config.toml
hidden_size = 192
head_dim = 32
vocab_size = 1242
norm = "layernorm"
init = "normal"
learning_rate = 0.00573
schedule = "wsd"
decay_fraction = 0.379
batch_tokens = 32768
max_seq_len = 768
doc_mask = true
z_loss = 1e-05
Each number is 128 + 24 x the weight over its row's rms, rounded and kept within 0 to 255. Layers, rows and columns count from 0. Numbers have three digits each. The size before them is the row's rms in percent of the matrix's.

# down: layer 6 MLP down (transposed), 768x192, rms 0.241, rows 177-212, columns 0-191
# up: layer 6 MLP up, 768x192, rms 0.254, rows 178-213, columns 0-191
down177 105:178132103119150109128082159126179163124164101098139134137106157173136127116123157140113185132115149149150145127154146135131168136151129120147122112139112140131158076189125120126121138137112096091145149099139139128105131159144134137094136192070125172126131162166136108140150116153136103124095092128144122116128116113110123089161119119107120113144129134117138136097123108133129151092109125151140127105107176140111103147114113132127117147165156160108111156140186090115158128103080137142095193140136147114105136156096125133107110124127143132110149117188166152155144125078162128151
up178 098:111117170130134139101097138116104147128164126109107120133118113132139129141118138090101113124118112169113103131151135137139146070168116134125107157138174107114099151163093141120138207194109114111103171109138110123159154180118132123116097097123101098146118154071135096109114165066121110112118106123092140139185145113134127139129128166146143139073101123147099166181125106147123110146103141164136114173099111110149123124131135159126122152161128140126127130078127145086105112112110127133153145125118154141138100125103144132130159127103127142113180138082115101154161122126147117131
down178 094:100116150132114149136121136180116177119110116118151110132142150126100151144083138154139095120117167099125120125132140094133138152132131132132101106095068060116117104111123136119123156113135150179128121175085109159143161125133143145146156141148115106128122120089083137116160111155117135129088193168209130099144177132128161113148166159173139132108103093113099127154150140157124110123072125112092109096134135113138159150119142118128118123124133140125128165144166130148113145113117112133133131154133126131132137145104164155102121110155098157155074130156105164089136107139139124129
up179 101:120134110141098081123144132142122146117128178141098154091112133109111150131138116169126156110128102111120140139135146128132105076140136051104152086130149098125131116123117066133182137154135143124211122134124161095147137151137149130139146139107123181129099110136134107142154100070128131102115140142100146131127119149136148130081126146129121106140134140116142122138119079134131114140169125128166117169152110100119114103097100165174125140131122180122108109114148124123130132137072103125112144126102161112087152158095138100180120128125082113144108170087089164115132131132136143125
down179 104:161105129128147109149130121118145123136131092152127125173107106150117086112177139101132149206178163118159138139124145143126075121157110138114144128156116113147139109104130109124106137144134147073104099153115133110128122066105065128173108175119116144138140140155099177115135121134104112152063152131122110138113135113158122110143124137107138132118152127122117135132161131120121111102134105131131101111146132135079133146142097127160115159116140159125125134136128119124110100135174137136127125165118116097166167088113129126204116159097100137138127156162158138118182104106133112072
up180 096:122139158174169115146142184181112121125142128127114142112142165155120121161127150110154106126129113146116083120119072148116133168165105097109131107125109114196114148147139125142130147129097107115144152122082143135161092104093119092161105103114158153139133159145145194108143102144117160151110148126121127156155131145127171122141126117130125154120096141094114131144121132108153129127135107139151159092150113110140125096132081096112131100114090186100106121104129097124105142146100090174152137107131124158150128143084112119124202078124136102124139118115091120127096118133149125106
down180 095:127136154114111145156134097146130157123142088129158122165156100106142081079167117163115115130178129131126103092118109113087107115180125147151120163105121078122139112134102143118133130106123134146088130153121147142116162126120160106124154137117119130088149142151132096162119124115121122138103138150094080110124103086070163107134127124088132154065115145126178112151080138153122124149100125080147079070149137151122094124106097118177133117130111094140149128159106163102146093135127112140136143150162149151123106112144110109159144116114109114127114143145139147105107134075110123098
up181 091:127095141106102104112160128130142115200150111135113116153075155153126103143100161118124108134130101130132101104116118119173140110115109177134126104143123163150084146155127135122124115125146165119089126170137120126144089126151105154144082152128142180084095139112175108143125142103172157091146141123154114138122157088145160123121116136138178176119125120134143116158145172081083121140136166136158111100135152145090077166074145096126114140150093131165146115079136113125113125112101110116116118111133108106151152145093109147111149109143125120108099113133127118132147105132131173138
down181 097:130157096121148156096080147118147132127147145164134131147111137146140133107138141124089146120165174070135144134099109135148142141110134116154102117161122091075148116125099108119139154119119120121166099144107124106109154174113127162098134111151116125103155155139130148149159123069145141132122147083113143108095106113130102121089084148113106175122080100126111129145137085180117095117136091147129140127093134169130148103171143131093138149148129168122140120169128141143124114100125100117176181100125147122138089107127097105111135154130127166145114092093138147089168099142103102150
up182 096:137158154152144132105104104144126121127138147161146146157129147085141136138111166096068105109124115143123119140112103122035139089157094157129114097122117091117158124124128178096115124093138144117122109100115106127140129126133136169194129149133116115164133110124120116077135133135117142137118087122133164112141132170100137120158151128131149085152131118166126158131144098124187144110088159103129120125156129115168144115123145100113130171066111100129140136112130118113149150119146187109113103129103142123154133087096163124126162124104154173125179114089133149118151116117151132129
down182 098:115086133104112152127109156109093154157105134174128123120117110158115155095081110119114103126134130127151157139170108095154086138089089129119166150103089104127117119166163122118149104131121120129067157121135124148115113133116182108074104144103098097078098106118099126109132143160118136159142124106154127107111150170128128109128134119162120186093115114113135104140108089120163145158112127132123113105145127161141167133162144170144119149144152177089115142147121112168129165116174127134091125137156106105123117109132109179153130124134137130153147169140111123132184103132152140103
up183 100:149105133154125112104136154155109133102145104143138144132107103102124111108131130161119168106127166118127140126111081153111166128150158125118158168097127118143099185128099095143095136147155188125126118093159114136098142091104157155136146120125103123149091118138155158094141071127125143142109124127159145114118166131147131124113152088141157112162133131132130093099118166136112142111122116121094202152137131129146074137157113129134178178084152106127113091141140101190123113137113109118130161144145116111108109117172102147119135119142133117123124093159140091091116143181086140112
down183 106:117159134155112149118138148107086133126104111119142163143133107093109124151154129130100143116163092120130128130130101116103123147090149135144120144124119159127105109144184129126064141132150184196118146124081130103143073116135147139131088132147173136157117147171116136127144096183154137175097136107171095114129112111133094132100097137106134139149146166114123132114145136135129140107187148118133140145146101109142104132167132182127138153142119088137105101113145140172100123149121131098124068118152108165133168108133122103123116103083106130166132122097118109091088107129106125133
up184 107:139138134092131081104141173121112102142115112118102130126087106137137086129140127098153112104106171102140133088164119147146137146126126113145120154124114146133152141163096141156117136130123145112129124084162062140130144109126158106168117134112068199124148105118153124153162105173129135171053098103098141138124117152142125081136127125149121116093158127155173150127110112134135104121140136145128160147118112140129146116120116118068121146091158112133117105115135065141097132143140079124098120145126137144153168143113121148160139113122105149116125184126115123132139083165087121118
down184 102:123125127131147135141186166121113097132126188129134094148112136131078095099100164111149155124132135135117128112102147145116121139097102119058100097159122153143143127076114114115085167145145128127142104122122109091093119108098131149129101139111102137142120126116109115147101114144113142146104139119129122087065102151120108079146133137089151101139139087108127154144151093175107132136108178134104088144127146138143087154115120159147133083103107065120133135112151144184115164120144133130096097130116166145094156129146120149160165133133111129124126119135135165103159128138097134166
up185 099:133087125136148102085137122151098173113151140108127154138116129137143132129102148178136069188120145105125111102176100137137128131124146128129159139120082097149120116114130128130156140151114123075147159118125119134062200138124102153101078128146100110149152108140142110106121124098170131128146128115104162140149131136161128132141136151126165131138131136114170124113121099124116111140114130116109119162112158129122101110111121161101130121129180116162129110096085061088072118173141070120112117128105083154116124131130101145156131115126130135134133169162158145133157112133119168114
down185 094:148159134152104141129116085095118101142116144154149156125163074129142072146131159102097135102092064137149066119111159168074109073119122132145106144129167111140114093130075140148117110100142146177136122116107158146144119113090138116161151109141126140133124149157193157149112102145111133126136118133115151146127149113102104116143157111144124136145170132132109111151125126155149146097153127122157079114121097108135124143110138148156147125121095131126114157172136159166108173156174118170102128123126125157109115109136129161080120144161122120141145124128154106093116126112154099124
up186 103:136111115143113127156114107152109117107124166112122154148121131136075127140120115133139123113131105157105177126086134146113136110155130132081117163145129137127144140123144120108143134128140139157115113149099117091140118122104105160128103124138147125126118115121115190128152088142098106113126154126101086144146151180154086156116087108127143151107159093117102135108127134100135123109133086105103121113131152139114123143141140136190079143089143174179205081118135121138130139170121158140150132115136101089140153109092114179125133138103138141153170169126154115129091104134193142072
down186 115:116165092116136134164097081065113135066072095087165168152147129129115090135114142073139120117163134125127140133127106123125100112143156145186103156136096111120109121157100146127140124112114119127111113101125076129145108145126157143123130116093139099152107107104116136126109134171151097142122136142161099142143140133100134115114138096137117142078151150073098143154171147125114131159104123086097118129136152143168100155114138139148173119127152125138129101133120119155138123122107065127159084139150144103131174109123144135150157116128105132116174153144083142117131118135102116090
up187 105:140135111125155116162158152121142154129124098163104138107148140149079128114149126134137061146134144132146109152125141113130125123136156130116130163099104133134107101101097091121150144155104148126124138112122115109107147079120117156129105163138141149190083084066136094126143132164130099128107141119120132147138147102116114152126146122163108126134122158134123116127126121139132100117133089182082110137147131113173098171177102138100123151145126163139150113125117165140149110080122141136171126133091085138128134115100160123130123091150112138110135209143090098131125121074193147142
down187 110:102123128116128159090162108121127131137127157121134119136127085126104132117105151172135079130110161154094153116137114106092119148120093128146198128096119073102099137146164163144164093104124125086152164142110083096128097155130150097105152092110115123119167141145121118113135147124152125091144135126121109117134124116133143069127120110151105155138164078109096159169111078152141131175094108111193142106134125111108129139142121155092152142106106112114142145178118106120115150134146076119119148126126136133129145152129125129136164142133115169105109099144076135088143087135116119132
up188 097:128188135157092104107155110159115128094117136112128140150118167104150088085159144137112129120131108149145094096140095126092111143109192142111149102125081073132101124108129155113185162123121091100128137106152128146125120150147104105109134171084116168118117094138119122116141125093107172112162150094098081141125094109111126114142094116142124142170129117126145128095134108112170104106114119160123118126156151111129125147118151159164120147113174097108124147122090134112144106087155170147100124118129118172152110093150146105137108117152114136130103108148116148143136151163150079153
down188 096:141104114104124089117103115135113111138125149173144145147141076147118109117112110151128135116122142116156116119113111156113166159118061154151145126096107117149156180099101086109132152098097131110103146166128122079115129195093108144130122121117151147082095131147139094111100105129101150104133107117109176121135129135180110152105074116127141128128136128145168094141119143130116138137150136139180127092127130197132116121143095109112194133135147111128155151126113112134117128142098118152121135102168141114126106158114123128158182127114124128116148147138069141098149154102118151083
up189 094:130129190174128110105151182142150148138102112148113129113177069118107142147079146148134140090114130128133144156140109114142128134107165099155105139103095150158132158149139149120137124141181113119138109131118139115112154098153113136102132181133093133118122180092144161158121135151147146124115149120127113110130110136141173118133043140173080126127155124168138121130135122089119146107127071106142159123161143089127127154065113110125071146116087171110131125125116129141110121108075145140153104136140124137124137118147138117117122128152143108149093120143142113117179115115129139120
down189 094:124105095099110130161140088085087115100182100102166135163074137103146118144139131115112089137139127114143111124087160164086166124119112153115132126121158123101134078104136124126115125147084133110135177153087135152111124164098166118137110109158157096121136109144160115097106126144136156116102127138125125131112135150097127108119135155128166129154091131129122150140144134187143120128125178132102145102154101145127157120100135195155172135175149097128123139166173134108150145165154123135149155124109122099152131120133137133149137137145134152113163118090070149150102120136154090132
up190 094:113086145125165127086142107093130127131170116154099136131175115106112079140101169083127142116111099121179160130142101125105137169132131121125137110148096126117121113140098126086093106092127101149135139112130119096134149112126170088120150116129135132118116140120150132128145182132132150145158105134152142078126127093110130141119119141089132150122137128158147132102171136122073151130121133121102153132100141138147125119092141133144140160125077123142057106145127163095136142110148182142068064151099131118179119121094130141164097127102099121130151125136118172137149087111099139103
down190 086:150144142135133112101104140136139154084125129142120153176096155121062130125125158181113163148152084134128159152081102119156126120123115102167105117116122091099098130123161117196164139150109110090116107104121137120147124130134134093130214122136131169090131103170121103137123136111103152097158145120130177107119133136131112134121118134162142113104127143094115155119139147135127119134126146101112105131166144142120098079133126112140127090116134130095118100149172150117144160096146099111135117101120112107123151099143193152094153131176132129118098118097120076129140127130153104108
up191 092:131113138127132087132151125097132121120093129119155149145132137145139153133139098098100090184108141072089149134127122152094145073107088124181099141165103159122172112099097116136135110132081132138124146124143105133134175144112181092101140171096118112121156165130148140136120110083121153109168118093134125085122142087094102136122132126145115129127116126173176154090159117139116089098100147102180136135144131093157123102135114138111116139162115117129143150104111117147143137145082138121078149116122115122152116126147137140166130146142118136150100145131131153147102138099200124114
down191 087:124138161085126159157134146127136122117154084112132151092150136086154144115128121124155134110121130144141114114098129107135129158179116152166124116128139149136143124127093129147107144144180140142144105143086119144126127075149148145113129072159136129132160131088131109146125134148133157152163135129159105114104153145169129099102153126140064122160091148087143159124100124122080120147144087100131141157157184140131093099170135120117124080099110112075086119147175127164120156083117125160113158105118127123129174164147152166117135108118158135120096100115094114136144103104123139147
up192 096:077138139137117121092164124081156079140133129148166092128151079113103127141106174126138120114096119159140131104124117129086078132162099180096108159141152129132124138127148130110128116103098147126146151136095120077119119143143102136135100130123124148137161115114111174143133107130138115130134152121175111159150112110128115115126089122092151116186145098122113098096132148124148122162151121131154101087120163116132084103117140147119097142142107108109130162140112116148115146118126128138053120122154154156102153167123153098125133126121148178144174144144105115123075178081124140095
down192 095:150133148130138125133120202137107156123135136117132119124146137108125117144149108182133183140147130149112144156126106116123103104172058131173119151124103089123138161123114113137136129124137135117144106162123149127127147114130149123129108125107115156114125127127153116119105123080132173159109116114111122148128161098196120140137135134148128127121142142130109109129137124112167144074153138083117076154113176121127117097152086147146099150118204162130116149144090108099140103101118130109143154133139166101143189128134113141136096092139168101111102117179152123139180082138145156124
up193 103:108101116104145180147127146128157100122088180139118128127069124114158122156142156088141128165087173123104136113079149139128085136128126137143117119104150143131136156090107133126112144093091139156158095155116135114113136097132147155100134127075146120138134096141115171160163174117130124136153067130117104110105138120093131121139140102134133133152128147092127146128103170147121115104131119158096102119164142135151107167133175133150134103061146119132149131135148164170115146179154104137142117087128119132169089092113125154093120100120160130103136150141121119130166117117152160114
down193 103:130118108158114110143143148085099144118133123114105086092141131165113126116106139148082139153144182118127128157087159149122134150105109137168127153136118132114092129127138100117144090130132148141157134092136158124113184163107102132110127114110130169097105150149150098063120100111109154096149146134158060107129142139122130178095171138188123161140107116073134109106144138177142153136151128123125140138131128105121137154137153128152147118151147113137132063121120084133159139108108144101137131135141122184144074109109098100167124136105151125145101095122120150101122122110165135132
up194 101:106109103143131146144113138173111141099165117138147185127125145146132131128198114148166127113076136118122109105112171146155097128089120176151140135115095119113143144117130095168107127105090148131166124148116107115126091128124112075076113176109146113126168168109147126106099150139130113079159173197136156132148137147103105135132133157125091163111126140145130147100144144152119153124122147128103103121107124121168125147060119102139156117136102138111164130109104141161095117122102116112125124106098127120120150112151133137146166120163138078161103137111112164098143121142128105116
down194 096:106088162129127139162156176123124155090175133148135129134148131127119150152187118171147136139125102128158138096083080137150127166138153139133135145163166146127102083152093124126158117125189139126158111111144127131089147101105117134157142100113126133135141099139136149185142157130136136107101130129150140104139149134122128124168144165085145107141125178132119109129125146102153156101147139182136100116175125170099162159148177113175135119079142142096132130146174165140095142132121131129126124135140132142142083133113130096128154138136151153080113126140126147165092160145141116109
up195 105:161132135109180110126151198127101131099144189168085142125119159122140137150151155110114130129103134119111147180124120102165102110167147148155133107163126108115157070092142085162107131124131158127164121153121153142124117130093086149108105161121134115081122117110147176123152142131108135066129148139084131130133147126098149123110118142087153143161116118117097071105118140106112136106149103119101109143119120121145176151135114138124143127147108058135117140104109078116145091136092123130116112143121138139097133156133093135133106161113153127127112111141101140138135107098080114126
down195 098:138079132083123112130082114158147148124104142099134152183107132122142122153162127169097083123138140102120093146135147119113097121092094151120126106105153124140111134125165138096142127159152132135127144090080131099152064110131136129133129108140083127108122151072143143174142137111115173134127133161086157136115114072159128131145095085167101154137105123121140102081078133093103125109129157141143142143155132133139157141128158136093098069147091138101117165142122153098155125158120109159151116121142145092149151108145122140143163121151153111146096127132116115120123163107135099113
up196 085:111119112101135129164144130145148138135114104086113152132119114109100133157161090152154096092179149160106157160127139107092096142119135171132108134122137179089126122134171147107187135081142151122126135140128149143124105134125112134123117142101159131087107105120129105063137115133143153116103121149109137123118141167121136148147097151136151125107166128156147117103160151105100112129128139163111156150077124160138177117175072157089126087134097133109163127099125111110083110108080165127134123137090154115109148128119139202153142139142132122139104135118146175116111138118128106139
down196 090:121112134085127127093097150074149127137113150122120146144098169138129136155142145148132141135137117110083167119109150086118114127122153150133140135145121130113128103093124118103107103129144124089171112149121146089091149133127077165132112103158158141116148090151125136110111117108096114136109139162133117162101117183135129105078126086123167141122122090151085109113167145108153139129139129149160179103141101101086081138160109078136168144145115152128130153107102118130125100144168119130127122117092127158147138163165089161126115123150125141119132137123073100105167090122193114118
up197 099:193132153148078139141138124123134134103104151087104122173117129113131156159125157117133133133123124140101175131115117097154106123159154114097115092155147148110116158074139115129120120139103163129137154166132172123165119130159119130098106174088104130155102092107109049130068174132152124146145139131112096154114118123117117158133149132156126123145110129143130130165098124104124156133133121131131134089096124144128128148120199100161147194114088138121140155127162126148119113115090132134124122169081139129120066121117118121155093139160126120151131126162112091132137113117118128122
down197 106:100115107134122148163128112169116147109173155083109170090118141090147140155113164145180138148161137124100107112128116162151115108104123106127167116136102144156127122106086106129098149093134163123137117142130138139095110159115151105136135093152112149169118122132157118134135088170166157149104119187119138099101089127143127100140109103102106129135114139103123110152123116122160126133127108173139147136137108133146138020138124142115148124121108144074167165090124110103115122125128166090127092131125130145123156118143103110141151107117091124097149135130156153145107102097097109165
up198 096:164072138091150080149131139128126059115101103098131134122100121136093137116152134078169113132096158138119110139110113140134104104126141140104127112112105118133145132116147134124112141102063173141122117141128133162106059129131113171164115123147126159128112114148098174121129128111080098110127114163086118160105133155174142137117120127077147116159149111134107152112139155110106124125151152125131124112135141147093108148124117155119148110133182153129135102121096160123130126145110142089119100102111139161076107160109104094144126133172126123163181124173130124156140110115104162092
down198 098:152120134100148111151111138138129145122153141141144087150145140156134116118145122149176153108135111119128139124143152122130134097127122122108174128075121097137155135106111129150169148136152157116132117114078160137118173148119138144110132084131122129117112174085122082138148092122148166174117185151154108135200136122142111129141124117170083200118142111144099117145128113135123130135103105124150147145115153132124138130140172109166114142105139126062112127158131140119107150156143135146116110139143143067150141153118088120116115129166092112146066114158082105143162100127165103131
up199 083:161132136131133095123109107052123156144124132167145154091136102150157181130110144120140126122141138096133135146093126147087151162147125129114105129108089117121115150117141066126128111137073164136156131139159137083146130106157128103126094146140139150088090114125166137136132164140102112121125110102130121123147113121114113112145148148120141079162091149155178081149123098152117086134124110137150099160130124131150152135082126148087138173164124118121134139119116084114136148166106113122085168089144128094145107097125122139123139145143089129143077103160106109080111154147142121160
down199 092:130146125124097118130121142104111150065115110185129103138062139145125134141162107126133158099149121100099130077084173186125133116144145095183148146152124111133073117168128154091122110128137122164115092103165113133118127123123105108137160151158126118119135134127124163126132151149111130143116085165147169130146137151155089116118126142110136101128136081115131122164091156135169163124138145100143081112077147145134108121121083144154088160134141107131096145142140146135111113110124129122114114145132142170138171169126124171134149126124145077156157153107150131112142106128109102156
up200 100:130121133129130113093137127136125125110144102133144134138147128129153088125130128118123114121147131156098123140126100108138168114109162092093129125109122117081134114128072149101146130134130152079132127108127152113080143158155113111119111113099113093155161126122120118130094115071154091179112188142110142150134111120151132120111127126130136107122197134111144121143148126126158129108133124095110144096122110160146092135138130190117136135136146190137134116152135133094215122098131166158118073127133104137157146122145120118131107079126120180069144142121124113115131074188135153110
down200 090:124144117145123137154154126145082138111126141116114150134143169154069108137128181106129153113125136124181083131150147123127122107144088103169134110123137113171112110149151130148134124136118102177137131144147112124139106145083149095145172124168180116164148122149129110125117142130109107091173130142115182084177119147137111132159113112127149062139116114084157103118140140142114105127107115107132135122092126144126083126162192133139121106100113105115155166125161180107123187131125109084078127146083128121167118084124104124127117143109156128133108127145136122132106123144123127131
up201 106:171126114103169084149098134102115088088140165172124166123138132126148127057173156150156138134165144134100109169131125112111068065154124173137136132120147131157110144160105145155150149099112139112157107157126134119113087148121128094138127101123143153122098149147136127138103106082133123121148125095132104144124084138102142130152145102149123154139128115102132163103146120131127129106140113119162171141150130125119183149086101127120157133143140156152114142146152117154180101121121118107139131129114107126115090117138108078124189146127130102160117121124090126066142146124153146115
down201 097:124111130139119160105137140159120136118137120126125140125131093073132149139105166082161090080104097117162156103168120148165128120046114138140122121081115110137138121080157165136111153177126129148138132123132143117111085101108061127159092115178078109149111131169127138097154146145139102100136145135159109132111112143129075141127120138114165187095140160208153120162134120149141097121138147142118130123146166116118118135128104113119122097109142135140131129123114118129165125143149098160160088121125131147106130131114118139098128120123141116155158106142147112158143120149161101113
up202 119:091101152130079088134143178062128121143124124140142121102104121151116115100134121140157103128093164148141152127159168108140197144160152154139126129140128138115171126132114154124144134161124155108130152100118145138099146073095118142128118170120116133101113059135150138106153159139130114098116125136111128142142119108106149166139093086188107115120092108142129116116141097134112145143152122132121168133091134136163107123149145107190157124096094114144119133083168138068143155114116146097143140106145127121119142138143099088132125130164153118105122112101133095138136131128107164079
down202 106:121125152171121107161154098119126131162152115119116132117171131131115144076125147149130101135095162170152128166136150107131157154181148174136126149159134134117119094141118158158129170168150101105130117115087097137139146087129114142131132107170134158108124097102109145132118138125165127120133131126111131167143126091124143156133095110128052105141152131133106117120121098154116109082163155134174118150139082110133132157114146047164106134090123129110141129136147145135111170137107140158114123122126139116137155124140132104122138112169148076118142103119117092129194111122129180105
up203 115:134150142124124117131167130093143116127128106147132121121094166133181119143153083123122102095127123133128137083106095120150124130179124126092076132152149186125138114128135139139100137126088140124118149111127120098082108132173109136169117158131100123141125119105129108117146136121108121141125144138138095074118101092142092141111154137148110119142161119116194125146170148140107145106138131119123195132099147175119104101095138142117101133123144155153145137155109133148088109115091147107121106147121100146154123145161153133127135129080092103115095074117069161143129148171170181120
down203 116:117100100106112137135145175151154130147119116125142139127108114133147142132119090138141166123080125087094140126145144137159107152142114112142112136162148150099139116124138111128160119147081138112194119128113109166101134137177105176104121175107084137099128116107112148116189115102121108103162113097122078182130072151146100114142113162146120127113153104088182119120167130133123160086125103162093105141070119107130099150125135132136135151165120130129115154152118103134129121114112161140129144125123119121144118139134116124077126066155154122138115099131117155126136132122190098106
up204 111:075126121144110073176123139146146104142103156170132118098131150125149156156101133108122136155092140132105110164148132103115120119139185122120131144166131122161135125108073127167119163118150130105163088109134139117129108104138134151145083130124127119131089086092112091080121115092144124128170105130141119154119125117151125091114133132102161116161131088109159107134143113167122131139118135106120166139135167135109152111116087101159099157094094153146118161128112104148134118140089091090146107112081131142145124155131121115172156131170154155163120155081141122128134142100079101096
down204 116:064131141110116097150184130130164113119110088160143136121115143109137148123156129049111152133133136171113114128139126111139090115140139134118110143177114142119169097120088123148125123145172104106139094138143142102143086141175126154106097160097132126084109136084160102159096160147125156117087104118134125167123099122138109114118121100093125107161114099097146131117108143150113136123144124140164150126103093129130130155121080102125140115110090180133165122150127095129113135158097119115088113130123127160151139087142103113178132088171120156109142131169118102134156151125147111143
up205 101:089110148086089179115166111161116148115111124121119132118096160149144121116125112103119131132118122114131093086148159132130149123149106149120138152140120129115168164127133124131113133179127105101119122156131113069155204133147100075139144118108124134128126148153090166151138110133145172153119113168134172150140133116162103172130170104126131112110123139089135150146150136139160137096130120124108107154147150108116133104095159089162135117097159143098126114117074110104102106142128095129133077124116125124110091128144175116130145088161098184148159086106109106142140151122119097153
down205 090:133124155157127122139084129113136185150129127107146177103150098100126129132128141180119112111098179149146101147139127094116168115137135133105102112132130090119142096076114129146159124087069181142120095124103147136130126176127148142126129092137119131112082140148149095156129135170113170107123165111117137115140138087107123108114127138097118124138135118123115180152096141100096123125141131129179135122104111110113144129137117153096096100172095105191128129148126116113144105152123118126136119111155121118115109111128100139075131122167119134172105118131160141098152101140175194151
up206 086:114094159110148105144106101150152125123138130129163086156145114138156095105162111116094088157135105126119088078129115141158107111177128138153124132052125142193123103099138109142129145144108138137192122138145120135147154159098165128100112145137120135156103085143103119143112130123104128135091137147114131158119113156152194134139104108132137121180147139144097133092151147130122136135130159079144127168091130095158168144131107092124136121159147123155114121102129125143151124095107099112127144105107131099104120112115115108132114186116130094148091103123134090092149093131148158164
down206 083:145121165129138100083089149151110116122130131108156185146101120139126152110124094094101131167139115054124091131153133149067106149082134177134116143138051142121157117090100132136103089110125114161111132183094132126141118144133139139103124110107113127167123098152125132123157141166150094091148150145103094110115133135058116106086096155113161139122116145100132134113116120130137067083134149139139111137140108110170128105134125136109133150139095094086148130136118130139153132113152121120138110146118093121129110128139121090101156121127120089127126167107118142135099106155136125120
up207 104:114082102183101133144156090131127137130128137108158121110161087136105136133075165156146151138160153157115157079131103165157123135099141130132115137136107127133118131128140121138090160155102161166142180128113144111157136098145090160103153113131166150138154060164108174128110106128126097114156128139111109099082132125116132129122143117142121132123116132152111131134137165102117082131081122093140132121124164102106111138106131138127125158191158111120108133133126132113110123108117131126179117138129100115149138089163104125163131131084066121174128107181149153101123154091120125130
down207 102:107134139099081130100103147118086098133115122124086111083094124130088141139123156093136116113137154084138117111154109154102118092114118179137087123113100118091139093141141160121153104161185096099127072128136088136125142135134142152104133121128102129091143132118102136124155118114112135150143127102136153141128126106122157126100167088091135168141114094094094129141124143134172118152142128109145130090145091135083126068118132112136103116163140172127143132121167105133134110109097155121080139127148132128125091112080136113149105122113128144110058090089134102139152143106089132115
up208 093:080160100123124164126183150114122086163172160119089115149149146128113131150180136105173148095067117161149107114145130121146117137111165102137139101150120168095120155111119120121077130158123169140100143118094121122103150079109111127106123094142120153118138110117108145139154088118108102106138127111145131136144134109147144150147091117157130125148143098076162158147148107137098130098091146091122150146145131093117134141129113109155152132122131166131109116195163144165124084149096111143146091159128090112127105126123139115134155115143068116115107130130154112147109129101169152128
down208 099:115137145148164129161155093140115107156106083116142107101145090140127134093138145110113131108138165093109142131131163128166103115106106144103133123093111136150158117182159127144160109124162111138130092095118140118103107128117116126106114098086125106164134144137138089102092106186105105148145111128150097123115141137105156183143162148144122145141116090125153112099092098128108141178151076133157138095110123071105095116154128135133115130081131131131168155114130116091079172149138142134185115147083101125117133151131104173092112124095153132121090149122102113124111132125132107118
up209 102:131163096106102141135093111145091076119133099135141128124109147142176073137116114157136129100127161121124176176119127135106122108145127149117142154111144141111106126114078124143107113129157143120127101131120105084121097143157128131103114166157153147128157094119130125105163159123101140127076134134135113110128140135142091163142168100140166119137099150121144148074110131122126146096083105128121134137133154157120115125153140118133168162136125176107135063164158129128179123118124129143148136150141121133146138087127143105117165122178073142098085168129161117084111112168073137129
down209 096:105137195116124175114153132153137117155104119081120093104141108110179149137090122085095160103148162134109140153163146151158138175111185179121107156152129125100100122131120158079114152122155119164107137149138132116124157129143087111138116080131108121138131118116150134121166133124101140089155169121150114102102137122117135153147140102106130079146119110130108154122127151143145091134142124111149151105119119165137143121113118113158131131107151114152135096098147121116123121150093134105152114114190089126123147133142109129155088140157104100130110151188166122126122094142068095144
up210 090:155133099122196155095175145127127105109103151116174133117115083100129130168121144112131148161145160123137095066115092106134112117170127125137151149152122119102160137119117158169124143113169106133089096145097114135122165102117088116176102110108089120098114133083179072129116158165143127130122174117121119105119130125150135119093173105104112161121140134134172092111146132108113134159127137143136128109108116142142128120139163144168124136127146111138152122121142101127149112077100110069105107131148143124105151141134138108122154142131149158117162122148169112097141151130168149162
down210 099:116150150115161127116104146108146095165149159131147127126136103193101117132126158158129101211149110116105164149132096115111127158131136127115165138122138125142158105119113137131098145164172155077094115156114139094154147143119122134130148142141128142113130153175116066139098096124126078091154140127134123141106111132141125126148085121142150091144115160127157086124081168128133114129137141189140145160164122116124132123137138173083080137128113134127165109142117099117102106128136126104168142173141084149098103129125120130142124099151098109106094162109147119153105136096099147133
up211 127:115091097151126136128111164135132140145123134126162107083117134122051112159168116138152098130136113116095122142121138063177102119123153150139095126156102101127144136167148100152137151093137117118160131114157073080102126161147091100089110122131141138118175119120132106127164131157114124113161109115156128126119158160129094114098126116110132123136176152119110112147137087134123141146173119156072161081133106144132128129098108112119149150129108164138162119131134157146123110144115147108145102103115176120174153128157133141137072144160125117119150123082109111086114136128088148145
down211 139:093147150099139139133135114127100104141168124126096142096189149167152082108173130154149137122077147158122140120086114124106139140129122127139140116102182164088109139130094124114066152134119171109086114106144113128113112117109157108128103139113146136107169057071152123133145148173175126102105118120129118120141124114123115104113159152100130091114148106130113172103121130106145130116123116123155127102147146133102164129160191127132156120131102110124134132157144140193116148115133086127129135118138133158104115122143121110117171129150106138115100101143156126180159101117119157108
up212 138:099131143118128152127131165142158093162116170119094118151140137130087127121089135121154130134123151120164139112164124133108157137114123157096091118156093155150129130139126122146156111171150088151172131130147130114154137099105088141090115146099102144142164152127101143078102131148153076116116162111134123118131136145147112175103148162137136147099121154120123100110141068110148161156131117143129124170135151177103126144071099149117093150110083115145123123116131162131090151131146148123161100128110136142096161136087155185132084161102082094126103106142099148139105090135124128143
down212 134:150163124137124154114134118134164093156157120132101137132157109140158106133116137130076109126127140145109140173114096080098112119148119130172138157124134093146138153134125121168152114100163142143127144129126159152113144137126190091128129142153169130097113087110131091130099125126115145108127103105101158138148116141165144148082178118106136145146132108096109128098133122085121179149148111088138150171095166123103162150110125101136113090138135118151136105169102085107139141105155133163140157039136123126191115109129104130182164153140139127111103123111120117113134125120122137106
up213 089:141135140118162146098135142126156153127122121135138142163120108113129123139134106074087139111094158166169138135154128129090108137147113147122139108145094137145097127167132121122171123111121080106160100090122123150131083140137164137105119126131140076143127122141139120151165154099129163099142160043099141117132117158152133114119153173115121119111136117116092115144090100105111159152156153150125138129114130146091156109088156147142119142092088140154129126115134139123157135122089095136123125147143176107112102122129081126133135124112203090110129159092141065126111130163163167143